config.yaml
init_std_o: 0.00528
beta2: 0.98
schedule: "wsd"
Each number is 500 + 25 x the weight over the matrix's rms, rounded and kept within 0 to 999. Layers, rows and columns count from 0. Numbers have three digits each.

# layer 5 attention output, 640x640, rms 0.0426, rows 431-603, columns 0-79
475495486501496511512486471552486506538500478524497472476452495480532504503522482493487493519541486479506470525491452479432449513499516486536489504499500462515521522468516464471531547483536497534505478530519477517458449497496498525496502518
492546514505520527480484482504507493493474467531471528538480491526507472479496503475481481452494486463503525488490471499512470519481485516512494476468517502516540474505536465466540494469536542495498508507504488478444512560519476457513496520
491517480465496515445464506556516509490521488511454440530448500527498496512531496521484476470529493493477472435509528469470501528536497554482519473543490464518542507515542477487466521498470504507462497492507536509514496529489467523524483527
509505499499497533481472472477521455460523488514513507537504515501524516484493489510515472498560504472484477491489485492516486490488529498500532493495531505528488523506530515532484516493537487534474515534515470526525509511491480533501499505
506504503497515495517519472493489538468496483475551494469505532480516506517499517522492466487505534538534502491534484505516491494443509483480485472475454494487546516460526503462467487475496465489494465526518503477510481490481472505492491484
523503507511499508482449474501483503485528553487516485497515523519458502540490485563508508496567518458499484457541511504487473471479479455441505515489544463476501482512486505490480501545498485507485521451498459489503519516529541525448477541
483477493503503496486501483520506495474455510524468527480512499508491490548501509497476473506487476527491467498505479501517516531502488502535513524507526521489526442485511441490510541517511489484477473490524486451503510504490516510491490486
484471499496496495523498482463483472507509504469516546461466473513480510506477493466506487517496544494517481519507512487441488477529486498504530472485492503508522521492514499508498535470479526464474508462519507463527460498509491532522502523
481509498522506528532520473512487527546497481541470548501519495450469514527497479502448501519504508517498530497473497534460464494509455477458513474490508507491485491482518501541509549522471538493482526522535506461511498535458559521520510465
510487469524486491495515492458467476520513494503545499482476489502522508491516498443490507533478486493514471474488500452489491484474467516494493522531508469499500503473464474485448483492506464489516504488495534474541493513510521483480533523
485463487454540494496497474523501525522477518496487499482498488518481489493508516530476522503519502561525504509483527539476501505520515532473460474542494509474496465468472540484506536524526555593534479491509525494485492513504503491509504447
488479503496518534482455493494501524479492509521524501461518509479495507479502502497520454481519502495479468519508480523501488474508490485487472528498526518524512523473472475490491485491491496513500498499513526506491492468476535476521502504
497492490496492487508479491505522471516473505522488523475505471484508457509521482519502511557482519542505475482503490475485534509508526506476525510512511503503480528490469510516515483479459479515473501489512490452523518473502465499474485519
544514484482464492501522512507507429449508478528492492485516506531538497536494562455485524538506491474495507482543488533481470522491506467496476470491493472464519521519490496524485513477530485495484545518483528483513503504508510495491539517
462490542513504475490483503490487493511508518516502488508492513513497496502503475473501523521482506471477526481481552516501505506496481519498498503489476479511516527473510495451485539503546537504508530524496459559466454510482475559484504523
498462485545494524535496491572497493482491489505496544507458518472461516541478482454462527493515508474478476497495523478512502490501468512498460513471549502508502489495507514497506499518502571510490497518534508529567486510521457529527474556
495499462460504525507532464524496487504481534505515470484531494492573494487474522489489439507519471485495487533508514533504521475496455526476511543530475529475480517489496535479486536470489472474489546466506506453463518463474503444510501502
500493519482518452521524519543542501512462507482473532496490500510505554522505487482531539498498500470490481448472470497474513505470531500493487535530535497492502487480483480498532508541484530510497498486500502518494515498490489502475480460
518495526511525517528485515477511517473528497467493549540477500525513520533501487510511505491577521504488445468508486493505477458470512502476500484548530518521473509464481474500499478527484458522499474494516501466498523497521487494540533478
505458544504473524504507488515535532488492509482480509530521519476478457467500517502512530477538502458492514529470561510522538482505468506509525486500530534519519516507494467510498453484436471477471495462496503523497543484487520529487495518
529495458533469462496520537455485514508529501482537503509465470468517472527513554562493518466514505546463485520515526466508544502492501479502462525517499547519516511513544512490510517464493518491527492488464511456492488470464504522516530496
501465515518518448486532495528506525502520484460472463505477501490499473527485506479444503513490480468488498517464496490461525550508466536541521509537486493490472498520468498509500507519455479540511520483498505474528509485503472519492470532
497511502507486490547566523506459448480488467539551489470499479524491520501513485557534493516488503519483514484521511488540523506509496459514490485509508507506490503505558566517478508501510536499501517503499526535494505515467480480469471483
535442497448491506507568509505485497533503466480510476518524522479477510513472495458503554493518495493474489524506552538547508500517496532493511435464530455495490478460551489531534498500491474499509470542478508488484510546508465488482499537
552519490497476489507561533512476526449454485532511531508486520490540463487521489510514505534510509485465509482490496563466515498507517553488498530490493469493520474485510530529493511497527494504553524474515594497544522501510482504489533490
499512544488432558441501529543514547518517457494479520532508548476535511440525485533481486470502543475528502479491507488474493504513487464525472505481491504530527509517495513491520494524508510515511479523478515500505513510509503464487473497
500487509500521475499521485496457489492502483550532535535448491511484460499508529515485516515472491496508510473454529510457494552507531485517494513474523508506522486463466509497522477479504594495471535500513523465519520514500523437474485474
487518489499509531534486538496540494474470475530457462494505480478524503513507494486501519512471507453512480469541505508484493446496525517524464524508519485478462529493518482493455514536522526488524506476511492499501497524509527495482485505
512492479496518514511518549506503484484525497506520524485516512512495515513544482540494535494478495535446489486517503519513524536514486530512533487491496479521498488511526501543515469493494493474503529511484567480490490465487482529504519487
541507539517498513458528482453501492510497497465529510521499484508517536483496458466544507469501524468529440527495524507499528510516482490540462500500495460498501435507474482511501497532520493491487502511504476504527507504496497485531488501
539498498521525502504537491469529466477562470511498485513537478511504472496515505493485452499487451485440523495490503500521460486525533508463471503534503485534514472469483507479476499476529506453545488537502496513480519496497492488500482506
461490496492490485478540505471482489478554499478516499501488449498516490495474522512515505448495508491539493502443500491506517501484465547512501493470514504529453483476466512549507479501523512538492542467467506506449506504475455552517506489
517512494579494507483521524491494521475472555528487507484488536449468534494499483554559488467503480516494489491473524478486490497511501533533509447514478543504494534519506560537520499517504478484544490465470481495530506517498496492478460518
490503509490519497549536480534462495510497501512480502488504511494527524518481496492534548506483499510467461503499508490497534465465464501440523503481518499535521519496467536477496531477495493494522488522494513522560525541514498499512471482
462476532488478482521495485514513520523485508496530557522523533524514497549465468497515472535528506473513528496482479486501486484493483522475480474485519527475532491498492549521453517514496517478460558479538479548474526504508520479464506473
491493495491488493481482478526497453512478499481507531482522500541477521483518488559532469487494492504471452501484493521491507446477523512517537495509490494558495471480494494534509527518487515476479440518502456503495506496512486490539495501
500432496516494525509524478493497486520517481521494497481498537521503453492490488470504479507480528519483490499475477474479551485492526520478454514527499509502519510516518506481496510545519487550535479506500483462528522510486519523539512478
448560543467530468482524522530477511549515511496470500461520518511491510487530471544516516502516465470490473514507532535469508458471491496497493483519534486528523508433497541515475463469478507507509513535472528497469497495530487498487501496
508459519514468520515537531492480504488471528511542518517528524460488471475544512475546496427465511504535474496522485490504514497507529489478487505499500482510491454488500476493471500484468488493493521460503536529490511499483491494474493492
481469519515482527493520490490504484488462484512487495505517544452485490485529519520537510481527502498454484521485470545480503495489510515478505488531522462435510464503505502491483477586470492460460524468483516508498490486504495480525488485
518481490510508499503466481519510468507519468484470488485515483524496518468506514489478511511524514498549511511467500521500467499511497488480522497524478495509473500530516521489517434499469529518536513532529598498509558516495505511459491528
503503496505488501537549502492521495550482507461520511496459488484519501491510459563530444536472509443528552516518471516505514464470498515477536458540470520482474468521482477464498518419496519514521447495508524501484536450516485521458492492
490483500516508519468510478494472537526544487475487477476528485491533471509501466533515500503450497473532475490472480487517508473518512466523498500499541462511515503522503501506502469479523509496518512508500515513488510533488524521529487537
478499521500483473504493511494473525492455525477500483509552477502498506510523498518505488524538528518518494476547530495488474472456473521514468507514522499542487503472516505480487489473560504507502493516545485547506513515474512512511517477
489536492496469517550494508481475542485479533515501496512487528448527533489506537514479493483519513497481483494502508514472568480480503534512483504479503510499502499520494505540495470519479537515500444519484469508514465451524495476530471513
475510497515475494493516467474512515512502510485501484462547479530572475502449516490502511459459476501491521493474487505441541487473433494494503517513517506504464486505524499534511469471468506507542498524495509476505500509478487511511506477
515502490479537501500499456495473483540528513511506487494487483499485502524474495517470519534528465533507498506510526554472458518502522500492503518532509507518481531508482505480502515508512480518517517503519497489516504510508509502509520500
503506483502476509494476515515475508486529475526476499531474489500505496540466497495506496470485492454514507463507502498517507507522480513458498514462493493476534507538487485501536490478471475536552510500481479504528532503497485496512496502
533502461504524547475486513463458513477477461513526508456511530490489486527520520463499500522545478532486501509484516506500509503451492489482480519506497509500511518508516504483480487477520489498540501479526503518510528523517519567501514522
492441549475516530515462509482500470479517474518526511462487496501532490532537517503485503489519500483486467464518482524507530502482496478472478515524529485494502510479484494542541530498516521453489493519469534505479465524482493474503489521
494515516513493527514498489524506516519475503529480464476540477528497507499482532510481482486517489516507497493545486486533513478513515481527482503501492556503491505551499482535492531503506484485500566522501518479480545521465523485474456457
547463503471553493477513478516471530511523500491523488519491521513510497442562512516514497497502520489449522486452507505480496504512502506488524457473494456505465508467525498468567519520515506481466506500515473497500567493569466471480494548
532502484490495492507482499466477519521536551534503490498492471524501486493545534517487494521491510501468511477539478500467488519516541531464525495464517485448446501499498514510491481521513503515454501521522524513521499512458531498494499477
512543481472521479479486522486469441482459510523448498514490536501564550511506504504553501501507474503514428488515492462475467469458546497510500496478491480518512485453443509516486466489498506530489490480467532515486521524459484458534459482
508514481491532496473514505453496512508518484479517543479491535518482453511514467482511468497527525518511521497482488476519501513480471514511503511493499517512502503544473482520459470518487479521497502480501518491510502481486485496533513504
466497519540494495548501523481487501476572478534553534500493546528539488498484485479466491502486519495512500521443517526513517515505530532501475476505471463512487507525499494476506466496490471486482457500515495505500482510483546525484469510
484500498483523473442533537474498521527471533520494509543492521482509506479498495490536510517477502507480498502499534511498562487531477492461503465512507513522502482479509508512515484484524503553468500436520499483500455482519515491503494491
484493507491514512479489471475508523542515500521493470502496522503487517518515475538518549504506519490535511458484468499490476499503488496478473481494517502471510509477488499510501489542491501508543492482514506511507527501481526502481497524
524503500494464465502497494501485509491516457508486506516475496490518529543496479499505495524525491432508528459499447511531494514526500534482534528447481493485513512468512474474498493534526518435519529511488529528527540510474528535481490499
514513483457479480485496481505463525503462523502467517510515527457497470511504525463484490478543495506504526497506516479526507517486501454489513502508486508471498496492527481501517484520466506504499552493506493462478528492527491517474507527
474489490524467532479500482539532486512504484485504501500482507498466516516528531497486498487520474517497521515542490475521491544501516483515459514493496486481499523473518487487481481488496474521506541489517458500512482496496499503485535530
507485482524472523457508479482538476502489498504501541502499523477473497507508467477482531507479513497513505536505492514476481461538480508558483508540486514503526511485531510474505504505462516529512515497532525461506492509489486493506498475
522499458493502535477480503511471486523501529496547501508515503483539502516475447503460525536462501514532515514493498505483512496473489472532537514513528521500471534527547472536531494479504496514479486509498491499547466499447480484511493499
498517489500501473524538464475499469497512527527519497522511486522509538502486513571482476518523506495486522426477461511485517494539475513497479490508526524502493472496500526532526535485491485466502480484522495531498523468529520488479485526
498485448547559471512493502519517510473454517525470526558515534489480504488535487517456506498466492476543492455437504506524514525494462507491536500497499476513538517539506496466463495502551500470510474475480486475475486521508509481511492488
465500496474486494492519542476503479438512501453470524561484474511512530480474476447507515495489487531473517515538489496465524512489472514486493526520461485471503510522539513509487530482507497477493475519504490481536500476530523492495546567
511505470446492495536457481515492489466530495454496450484476486491504488490500520503503521435504496480492501475461514524487492493528525520521459495557557516482503474517526517491494530496520486506522482537492469501492494470505484503489498463
527511532542507477512519480504505494510504495489500492520471499533512542478488507500519499534510485523487516507572449497471504507474508508482467493548483499470496514481488545523491560483465505542454524509507465478452491549495503497511530503
526515520517496480506519502537547438472498516473479458513475503465494495526458517523495486470513498472487519475509462515540565478501504451510520510458440472500533490481521514534469463519468496482528486497490489503520495476496513468477471519
495485530491506511504545465479478439456518508507529461470534480451515522500512516503481519497500494425508535494496498529500487540500477476505486537512515515491531460530491488513519507496497504504479512515546499483500472498484516475509534487
499538513493483492518502495539476451515529487484505496502448513475518464524546460521475514532507494525528500491483504488522528495533526510510524512511487520495505536497480526523507497565501458496510523547498501497534512455479484523494451462
504474491502488499541493486493517462501521519525516459517541505493534495516529506511478489483488489495478495483557498541495496532540526509480505517446563495474447528498525496489506507486506516454472508479511504539502491558493467484498527533
505485473505495491486495557491495466548480513485518518526518501512464526498519492532508492502522536459477572473517499526535489497450479475480513492486492512476488515508514496499490500500482532499487475486526547504477497505506505479517502520
545480494540476478483484474478499497489500521487488540497516474506496521505514496529505447541520510511457564465547491506533488487473534484487542493487527515512494485502518508515506501433489474523557461500445498498525500477521489449508505507
536473496487479494506515491507521498502515526475484469481519463482476468498538488477481510523512505524462516530471500497512475475518520515500454489502491480538495507528481513517464526473463501495479505503512507499514474498495463512504472487
484489489536459449493539526532496487515485492483496500470513496495481483485525464470496510523484502488453521488492527512504522472515524472505518464515472539478495480532508523514467491497491481473511527474513480512506510527490513509498477509
507491455453489471500473446496493520464474483522554492450479524476506506488433479482516501495478486473487482500472527543538526500554468489479533533532504527496527510557471544518455472497517525496503502521538557510523453504517472542483501508
484512524518516534483497483531529501501516455513480474495487522481496467489521502467496513489527483524489518507498450454505534488498518498489487496481512468526476473505494513496496525514489512493510535442534464475500513497480516463536489526
492463481479499496481484472546489459499486512510508492514492478506516502524498510489488514532492503490494483485489547503496495501510524504472472501489496496491538469513467513490489503521562516498533505528498483533520494494482499504445535501
498517489494524494514509492498448468527485495479510490495511494514547522491474497519509508460508475509526457524533492453452468487518540481476510487492498469517545521475538488512485470521510515471494499519506442530494499506459491526453520489
493493506472450480520499494498497499536475496534515490471483516497497526462519502525530515470495471480490470486470513524502474506493451496502522548498485521473472443514506579511489460479506511481500522446506526488453505467522497536471516494
478457457502494454476497484514530467502525501527532485541498558531508482505504486483490533485469486486502507508517500483498498518507497468491505494532499500540518496520495505471514533481502493504521499480533510507514481507458485488538554498
500498493503537467560521511503477497481490535528505509499474488481492474511435484502540537500495466506494547560579481527503513479484490494514510472556492510493478496524480463513521530430546503485462519500521500495537507442502525516512513492
505480472512464484510504530448512525513477502512480511505535497514495468480503485556481421562486502499489487502502514533499476586462466487557519461517487487502528529494487522542515498458451531497499464497493488516520545489496486509510462500
496526475518494497472491472514509511461457507470525510475497532505521485457465488514496499505491520521468524535515527474529512495489488494510525479471524487470508481507525524468515470496515532479512513511498506439483510461496519512529495469
525495523462513543507476485499494490463527477441539490509508525504517545528473521491509520469498513556499525460476475482499481523513471544531491439505485497538457494525472475496489548522511488484483472507487503479504513509466539494545525504
520483488518533501507487498510464538494507502483517523488505524504461491528499531524519546451513482479506479527502476487489518477502476502483529513511534480509454478443472471490513489504476473520491533493470486504468506494522513524470537489
513478541476503481534473501507513535514500449490474507480488492517486520527510543474485493550511477473456508499491492508546508513484489483459482480501471471515529511465498471472516478531488499494498541509485519504483514516489512488547457509
500447530478487523508487505474477524458497493506466530511489548507467506495511487477482479486500478470464518473507508492510532497506474516555508508474502511510489456538491488501495488521496521496482517548541503495489475542522484463466498521
505510502521474447521443522485521497515512495453523503495464532528514490510475531509463494498567498476523506488458493495500500579507561481525485509502524494470481541522489485536508459485496483549491488524502517507509451544520533530558465486
488499529514479494502502487511491474530519483514510509489465519482487500484531472523495485471491510510509581483543540547501514509522505443495461493481508494512513473494511515519525482450491512515468512503527488513523512480497474489518505485
481497497506514464493512516520469506475520470486477506519507546530517533461495507522506508484463521490521494499489515518499482476457529502510485513488524554496513528488506475503477495498510482503478512522475467472528531471478527478500482526
500516484473525515464454492472468493490483514511536509501492499491535478504495461513519487459525518496547482472539472531512484496522497524517497511521496526457499490474476490473503509479517513510467498507476473455512458507473507481493492516
478506525472437509500456499540498519491525518525507521465511512541522510485501487531512493482501523496515540531479477510499508511512490530502497528475483471464533471470490499467544517487491485496497496485471501499487535502518510480487476478
470463507502498522469488529476496486481482495480519484486518521483518468503491494492471503496496507480469534477488492500494500493525514472492478509495478472487516488503540489458499517543489489472489508501481514506498496496491528482468455491
464523513507492527499495534529425511512498466491497462523506499522486533534508518522482478492515469515515495481484504507531503494481508494475486487483493464522503491437505517528492525484516509520486517474461525496501504472478488496507487487
490497487522511524467513508526491443516521484508473493543510488458459460524495535449510514474487495481551492522475518503495542509511514475496499530436530511530552443479524514543504513443467558455490492529502494534513474497500484549500461502
546526500501499503513500501502499505472495484529514513493518513469516477491498450480531519463517488470502477534501506458491480526489495513500517525505529475477505492490518481515435524503465514499515554534517494520507502487516518512510450504
519505518494488511549501531496513491484480512541515502484503479504468517510484500480509503500509484472498496520485504486464492530540448510494534508513492509506487499567491505463528496479521482486497522490540534466517520504498503498492505507
532467484517529478506479508497455494473501502510507497512502478500496474478492519466455512509507478506504473438526519485452518501505472504507517503486512513506492481535519476512478518523540519504512508512501503537530521517472515506534457480
510582502542474505501488520497533510512511492516486462526518468481496532488490477519542531487507523464469497495486504463496504505501501490481483511492505510520504475505503525544519509512511511471505500517491492462501537478491505540526501504
508517511501499440461488477513507491573505476557523468508510520525464436429514539489516497471541472507489459532541484457477521520474460493478511551520483478526480519532488481456466511519518494529491510433526456519508511501473503482501504483
497499525499466497486536507534504488492516500512488446542525470524528479477480487513491511528519480500514515501495469514472544518508489524513456540514487529522456487479472486484501506522524480483488503492516522489507522493522502503506546519
515514495505496455497496468484460477569521481495480443501464478533482482548475539477490457530514513482517456496515513494528489463513535529456469461501451512501465460498519498494500505477469473493528542512467489565507499520541508511552467515
517498476451506481581508513537498527526489489480536502452504514503484543515482457502521542494525483496494511533530553524501506505497506489479495515448497497510506476507526493459495503530505479477471491475515473515514499501477500509464503517
486502475522462511503525478450496501529472493458480452455525473512503517437491512495487489515477486506504496509538522494514483492528516474501517531479545477518509470521528517506510476545523475506460498459522499504474462505497482485459528510
490511493479535515537540459506518492502498518518464493472478510542534509510514523535486521488520523536472495480488483523492494491495503483500499509535526450514489485507511539492489483504500512514517512510504500499533476516488516490479521503
466507522498485466474502475517539478479500532489511510516475519516506470487507458512502481485537513502500531470491480475460497492486483501491504523529514484502494488481509427482481496522530511487485526519519526512511527488507492476534530457
468508466521514486511512511525508497445506543474459489507475511522500509490499458445491490500458505519471519482510481499487457483522476497532486471465461498497475514488509506520491500492459472466486508472498492469439493481524524523483534510
533506535483520479504515539507498506521541454484491492482517533506507482514519482481481498520480505519473506473533477484517536525486521479508507499495507474499526501475507511488545466503537495533485504494434530526518530448532470535503541510
492498465502497452470509534511527467564517439500497492472458499515531482457496510472457522509452471570500498461511521489531516541491527493480505521506492496480534521487519500481517474504502452521514482520555508465495484467485489523502461507
493481484518495533473542537527501512539501489525546532527498514498525502476496502502538469524505489549504502490497557506514420482524524502507536488500465469504513485542501527484533454470491535499512482535504440492536511492522473487463523504
525531514516473465507468484477497500482524535473500473479447499492484482470504489553502516501481567501510489559495502438503486525522503481532512481484483457490490567497521555456536492460527491538517462512503497504518512555483502495495492520
539482497505513499516523522448510505540508506469497489483496514505515486497497520525529501512483501494539473514484505506482506510486501504461571475448458480488493505508521518504476519533491503476539515483468477455540507506446494533471508520
462492511510470486494532483499472519497532537488466477459555517483487475491487508502504435467521515538503495556491514513486534530488462501527509450522530527495490515473521525486497488503500484500521470491521476477478465496517501487521509507
503506513467511540489442542477522529488503488506543518516501498506550541520469465461545480550421518508485478492526466496512497503485496464452507512561515491490485484478508500508502509514488490499470496492547523494496562503478505457519481481
530550470477450475507493544504556512539512530472484460506503504512500525493488478529488500492520493494491470497463537515492409503479539466541424484491495491481517481496473500504494520501515496480471531553495496447493484500484510531520493519
516544479497454505558493498516520524471481526525476480492499492509494494504464460485504489513455496503501497501546462497510531484496521520449501504525481527534506504494519531490472502494466489436445527475506468502537514524458467462492485539
481506498541492501492478517495515486448513499485492551493474523519483496473506524474516520494545538510518492537503479479481491505503514472473508523488525460502490547473476511518498481473481498512495498475533493499504505490507511482504497509
480473515555531489507493487530534536504548479462558485490493459496523469467516486478484485483514468491482467492499532482513516495523529477535505548509511505500492479502495501537485507495506514495529506478468522515487506511511514503511493495
514472495509490517539491549479497477492498508525498541509490495515476503514504509486464520487552503486505529497520516503459479516498500521546563461520464494477505508474479528521476518499491493522465513522501530492497504470500509526522494512
490483457512520558486510487482521490504476468470516552440487508532511526506504490521480520480492506470502515499467527510514553543492473482432502504496503484513494489488481565491493507498510502550466459487555481525468533435504491481492515467
500480506478519507487501528484494489533498509476514487520497503469500463538496516525504502497530486540474489473503519491515504529529486517511518488495483516518502508530499508505525495533498473508522534535514478490524505513538530467497506510
493499523526468544485526510553512500488551490474511464510542546530479488486507509482465494469508493505454473487523525499521497523462521501509522489514482503516497494539496473482510517519534526476460489507478523495475502493498505472492525486
516500504534482508546478514507518511532524492503472519508542492544482540470506514492515474451485514536500526480513474486477491552510508491482486496523485456527505476555544459470520489528506483425515521542478476492500504496545507501487507448
525471480490503498463522493492519477521483481517485511469500502495474512488507546515492501492506482499539481463514494479518493517518473533504475464500489491531483491481510487511474535562535533539501482479504471507490522452505519478511464484
484491526490521480515547455508552494482464491529494511497505506527508496485501522525467507496508462481501545482510482504509493469485493497554488500489471505527474512478529496518493528528460503541528499545545478527453493495521496511532512556
535522506510511506525525540469477499479515529465516474509535503496500464499506527505506503518513523500505470502520474465501486485474506501499526512511490501496514486466479502525484536509504545471477518524478523502505471507484515496497498518
539489490520546552484474495493484527506542501500522494558496486516475502472506488524494485472526494501534478523495563511508502492481515508495523501461494506493464521452511508450517479496497483505496516530475544510507484533481499487482539473
505507498467447528494481485517496514529531420536473462475490522479481513509517473476469456475473497516470515508539533476465425476491537516478500532515525487512498509463507578536498480478491445474508502508484439516525489513469476515463529572
463489517514467512478491532459473506481527481507472513497494523500506503480485475500469507461482549463493468509515536495542488515489514469481517521512453460489485446531456476477473491504478488514507491476484496502524516517489499478495538481
522498512533518493469495493492486524513494499511532461492490488529455497462537528460485527485545516551466489523468507556527484528491501463498452519520512479478522481528506466496564521504496503448523507494475488532476540523493450470468506489
489491510498521486521488484507482516513459428489488517521497442498481499433513525526495543519493525507469490488468479492506531497487508485510552477528485499503465484539500501497509480505513528452533450518497483493496496497510434495495511516
564487507538479471479485530541466475520498496509503508494530463505489452487541521512528552523516469502513502497450476492516493493493477527500496536507495472514524495498479489510458522512498543512517504507502513503452499492479516478493513542
503518493500508534525493456520450516482502512536512484497480497472484544495442504545476541461529494478521511497480561472490470511491446485508468486487511482508470504475447529487471495463499543493532481522486458475534492505499500488533515461
507487451445501513478485543475538464485511507529537499525526470492516517493508509479483534504528520533544530480532494513496524536514514481544554502489536451510488521435509489520485446487516522519469504580522449484503527497516506503537500502
543486453477518494505479496488476514485502511500514491463511486475505517501494517517482496494514523501464488450509479493499460516515518497510475496505478501463487509455491516511544520501523455515494495519502521476465484494516509485512495486
488501520505516480479523480501518484458483463459480500500514500478506485526474509525463543472506498456490542541502489507492529502487522493516475482493522498522484528457503512489432518527462520537516493502432462446487478506510505461488486506
509554517516496511507519504484493467489496522506518525500530462489488502466520493520477529506511501477475493536519480473474511500475433511492477504521511497479486498502508490529479536511484491458483478502521492506512521538486496515504495509
493469485504489504502509511516469502465517510520484532450526488486534484537502503507464482498512481492474500520493548488456488476472491497465532482521538502522487502457540480530515516488499511504497485475501525481510468523512523489493548472
568500475495467494543499541460507489516488414468509492556561531504486512484478516518507477485472489534497474484485496506504496554496529493503478540512495535512473488487489476546506528505508509535451500495525444483488489512524485554477531513
492512541505472510454455501498521475505485467519488524446542496542465519486509488456539466515528497497569471483477544520454515519500532527534497521450481490547463520519516507530507498528527535532510482500482489491470466474566528490504568476
537474501516501508527510475531509493475564509517487489504475527551515525502461427522521478498522526503509438473519555431518527446484480491483472472509531480493466519501485496463492494536488505483460497508524492476491471491515464521497490486
513550482518476520434499525473493531520510546487516481504489465507516480521479488474558486526497470514521510517429499488526542535498517500469487514461503573518487485537452547490521483535510505475448509492494485489477585497479506483536510544
477522506531506508512529498511496514496487501458464480523504481474485533487505521522486438458522468537476490469491496498493493534497481507443481568479524495517459501525503496518529471473523518493507488522544545524475507481513529462528525440
506461505499477471514547513513506450492495496504515463469500459490517530516498528497492509531489530561467548511563511453494521495511482504551494489469537476469517462493424481500479537497459506500501545495516492534478535514508504510510499516
505463475518441465545484537509489507471477507463513496507522495512466495502542533524452484489444505514528511470515508509526526499521469517503530503487540522486543451475495534500529508475507539488525513513474525508526507505518500495519472453
489496520458542471556487519474537496547516517562475469476501536469502484483506509512454528521522523492469496485561432486472469497529461523484524569555505488464511491528510469502501496511507506505482515465502509511506485487533520462463455510
510519500507490453475519498502491497493523458532493503491533477486537503527496492515491476512476514491509505494534529538529499536521468525492508527488494489489502489497492518490517470530480456494486502470456528466484546493489503477477485506
520539476461474485513451497490491514473509497478508541506523493468490490498490491504468481512507508466499506495524496495510498456487522472445493495478501512495530521540502462467482493468500512489482445438468487501514498501497546493469502507
488553492513477501510498504522484548531489464508479482508546460496476469475517468530494539521479520533512522503514518465480448488511523500469477499477518524476488512481490497504462519531493492510494515529547475468473471502525476470520517498
521525486487527571509462511502502504501527478515470514482500503502511506519531511503526492492515510494488483504508514545527513508473507496523532465488503513498483521464520506519442472494504508470511514492482519519526514455519493502525520528
489496459506464527511567501488556504445500527474526502502536462518505492506531505489517473531523534469483495506504493468529492478548449445492508469447501484497488511493454469482555490451477485518520506484477462531522506536490530511499468518
498485506499529481503531552523512514477495451463483493499533518471500493544530481449492522489508498532528505469502509481525474493512493477511472483529507482492529505513513494468530489506500492495513477511489434515508497531550492495496483520
522494487513481483461477508521498498499442529489473524500522531532438514534469521459456541511494526449478529507503499478521490535482518522482525513489515532510487463481528534495450509467494534532485508499500541506503514516528490487426497497
514520479515499488518481487498485477494509571501485491503538510502484488490511514510436516491518518521512486528497513506489486487493480503488482479453481499512472509482502472479479505528475460530499502507499555532503483513541494490530507520
488480488529501484489521507449519514522501552521521446523500488483524490470441496534530535494500477536497455478533498511473492468525496491525520469461477483520490517505538485514489523463520504495517511471486504540518485491515530513448498506
501493509483525491495471518454502445514520512472534462499464464516479498536498492480483520470471487502510525493491518549542477498537490459494523507521493511509478469541494553503498454542496532492526543503524464570513514490524477476508495464
487490551539502506492481495465450495467531465469491533511530510495489493447524435467449526508505531479501462503528507491434503478471518507494506477500551500486461498501455546481497482471526494467499491518512530525500473475508499497505523487
473493493515565512477478480507515471463495510504525519471455516494506470527454501478546513489513525485519495483498452440516556494479446451515490525518509465477503537481524487518503485507505457498482527469529486493511473531511515516522471483
493497508479502479515512514513552514473479481448521506555457534508481492502510528537480494501518509488512566524512554463493514526522457474542472492482510506471528497485463504494511537486507494476458489505507500539498502438521496486521507483
521490528471557530518496527473502534462522463549507518504480521496455548533468477531489513512524485495487459525489487518511504484487468548469467511519499488476489520461507471503440505506539505548498453506470480513514519542491509485482480508
532497509509520478525494502486507457494489449492497490498522510510546497501519509500516476448445508519503533485516527497559491537481492496458482522486467513527493506517523494515526508515510514499478517504488492484517438501511502490517486523
501512510502537466529498469482523456507511498495508473528524504556531501474484506481504517491503489482523543552566520487540475552490499542464476493504542520491523493496484526503530501516472517517480510522523501502465520489477469490502523521
478524463516511485495465554520477491488541497489448497475499520492531446510466484481490515496508520514529536561495512497490489521514492530484477500486505551535476496476530468513477477505491531525517513488485505511493530488480471493517471517
480527502500479502476467520480488532458467468486489503458507490486479485493497522500507466519525481474549494472506521522458555466509511530556531514517499529501480533490493459473467499572525489467484518490472519545441527485491502495486459543
531528503518504492490447510484502532479500505477491556498506519482504542481480527510543525512499494501481509494512526465535510500530483481458467527497432505490512491514475533516448500538532492481529452458501484509488464487518526524453466497
526505476562478491515496537508465495466467520525509495508519498523488501520466455485507485495523517511451503559516448451484468508497499487483509524477528531496532514515523493483515488509526448526530513552506525501515486462511546477507418526
489502510493487532514516478511536495537475514487510503493508519498499520515487511519536537529476538496514506493499498499482495494527479505457494511489479494467515513460499505503522474477486474476532489505500505508507514506499517516472498512
498531515489455489506492522506517516519540490495514448484516519494518482517497488429512527519511544495432505464520536535546504462457518490536480524499505509498493485497495504528481492535490501482524485489477511522547477506511476527484522449
511487494521483547489497504493502495469496527454526488513496500517495477517518492487532464487492480526473486477468500501453498497490536501534480505520516506485513500500510490500507518504529510526483489500517445492548525509535539525517534463
483479507506526512491485510550486482517518543534501481521428461522533491550519457504528534512479481528514484530450532480460487506550449487488510448500483489494508485464503484465517560517482513503463448510478499453485477522526467495474484519
526521542483474490510509476489528530453501487476479504506436552500490475529479477505477483493486500501503508513508505467456467492520512464475461515515472483464515506498494496523477502493503518513517492521501450507485491534503516465520518521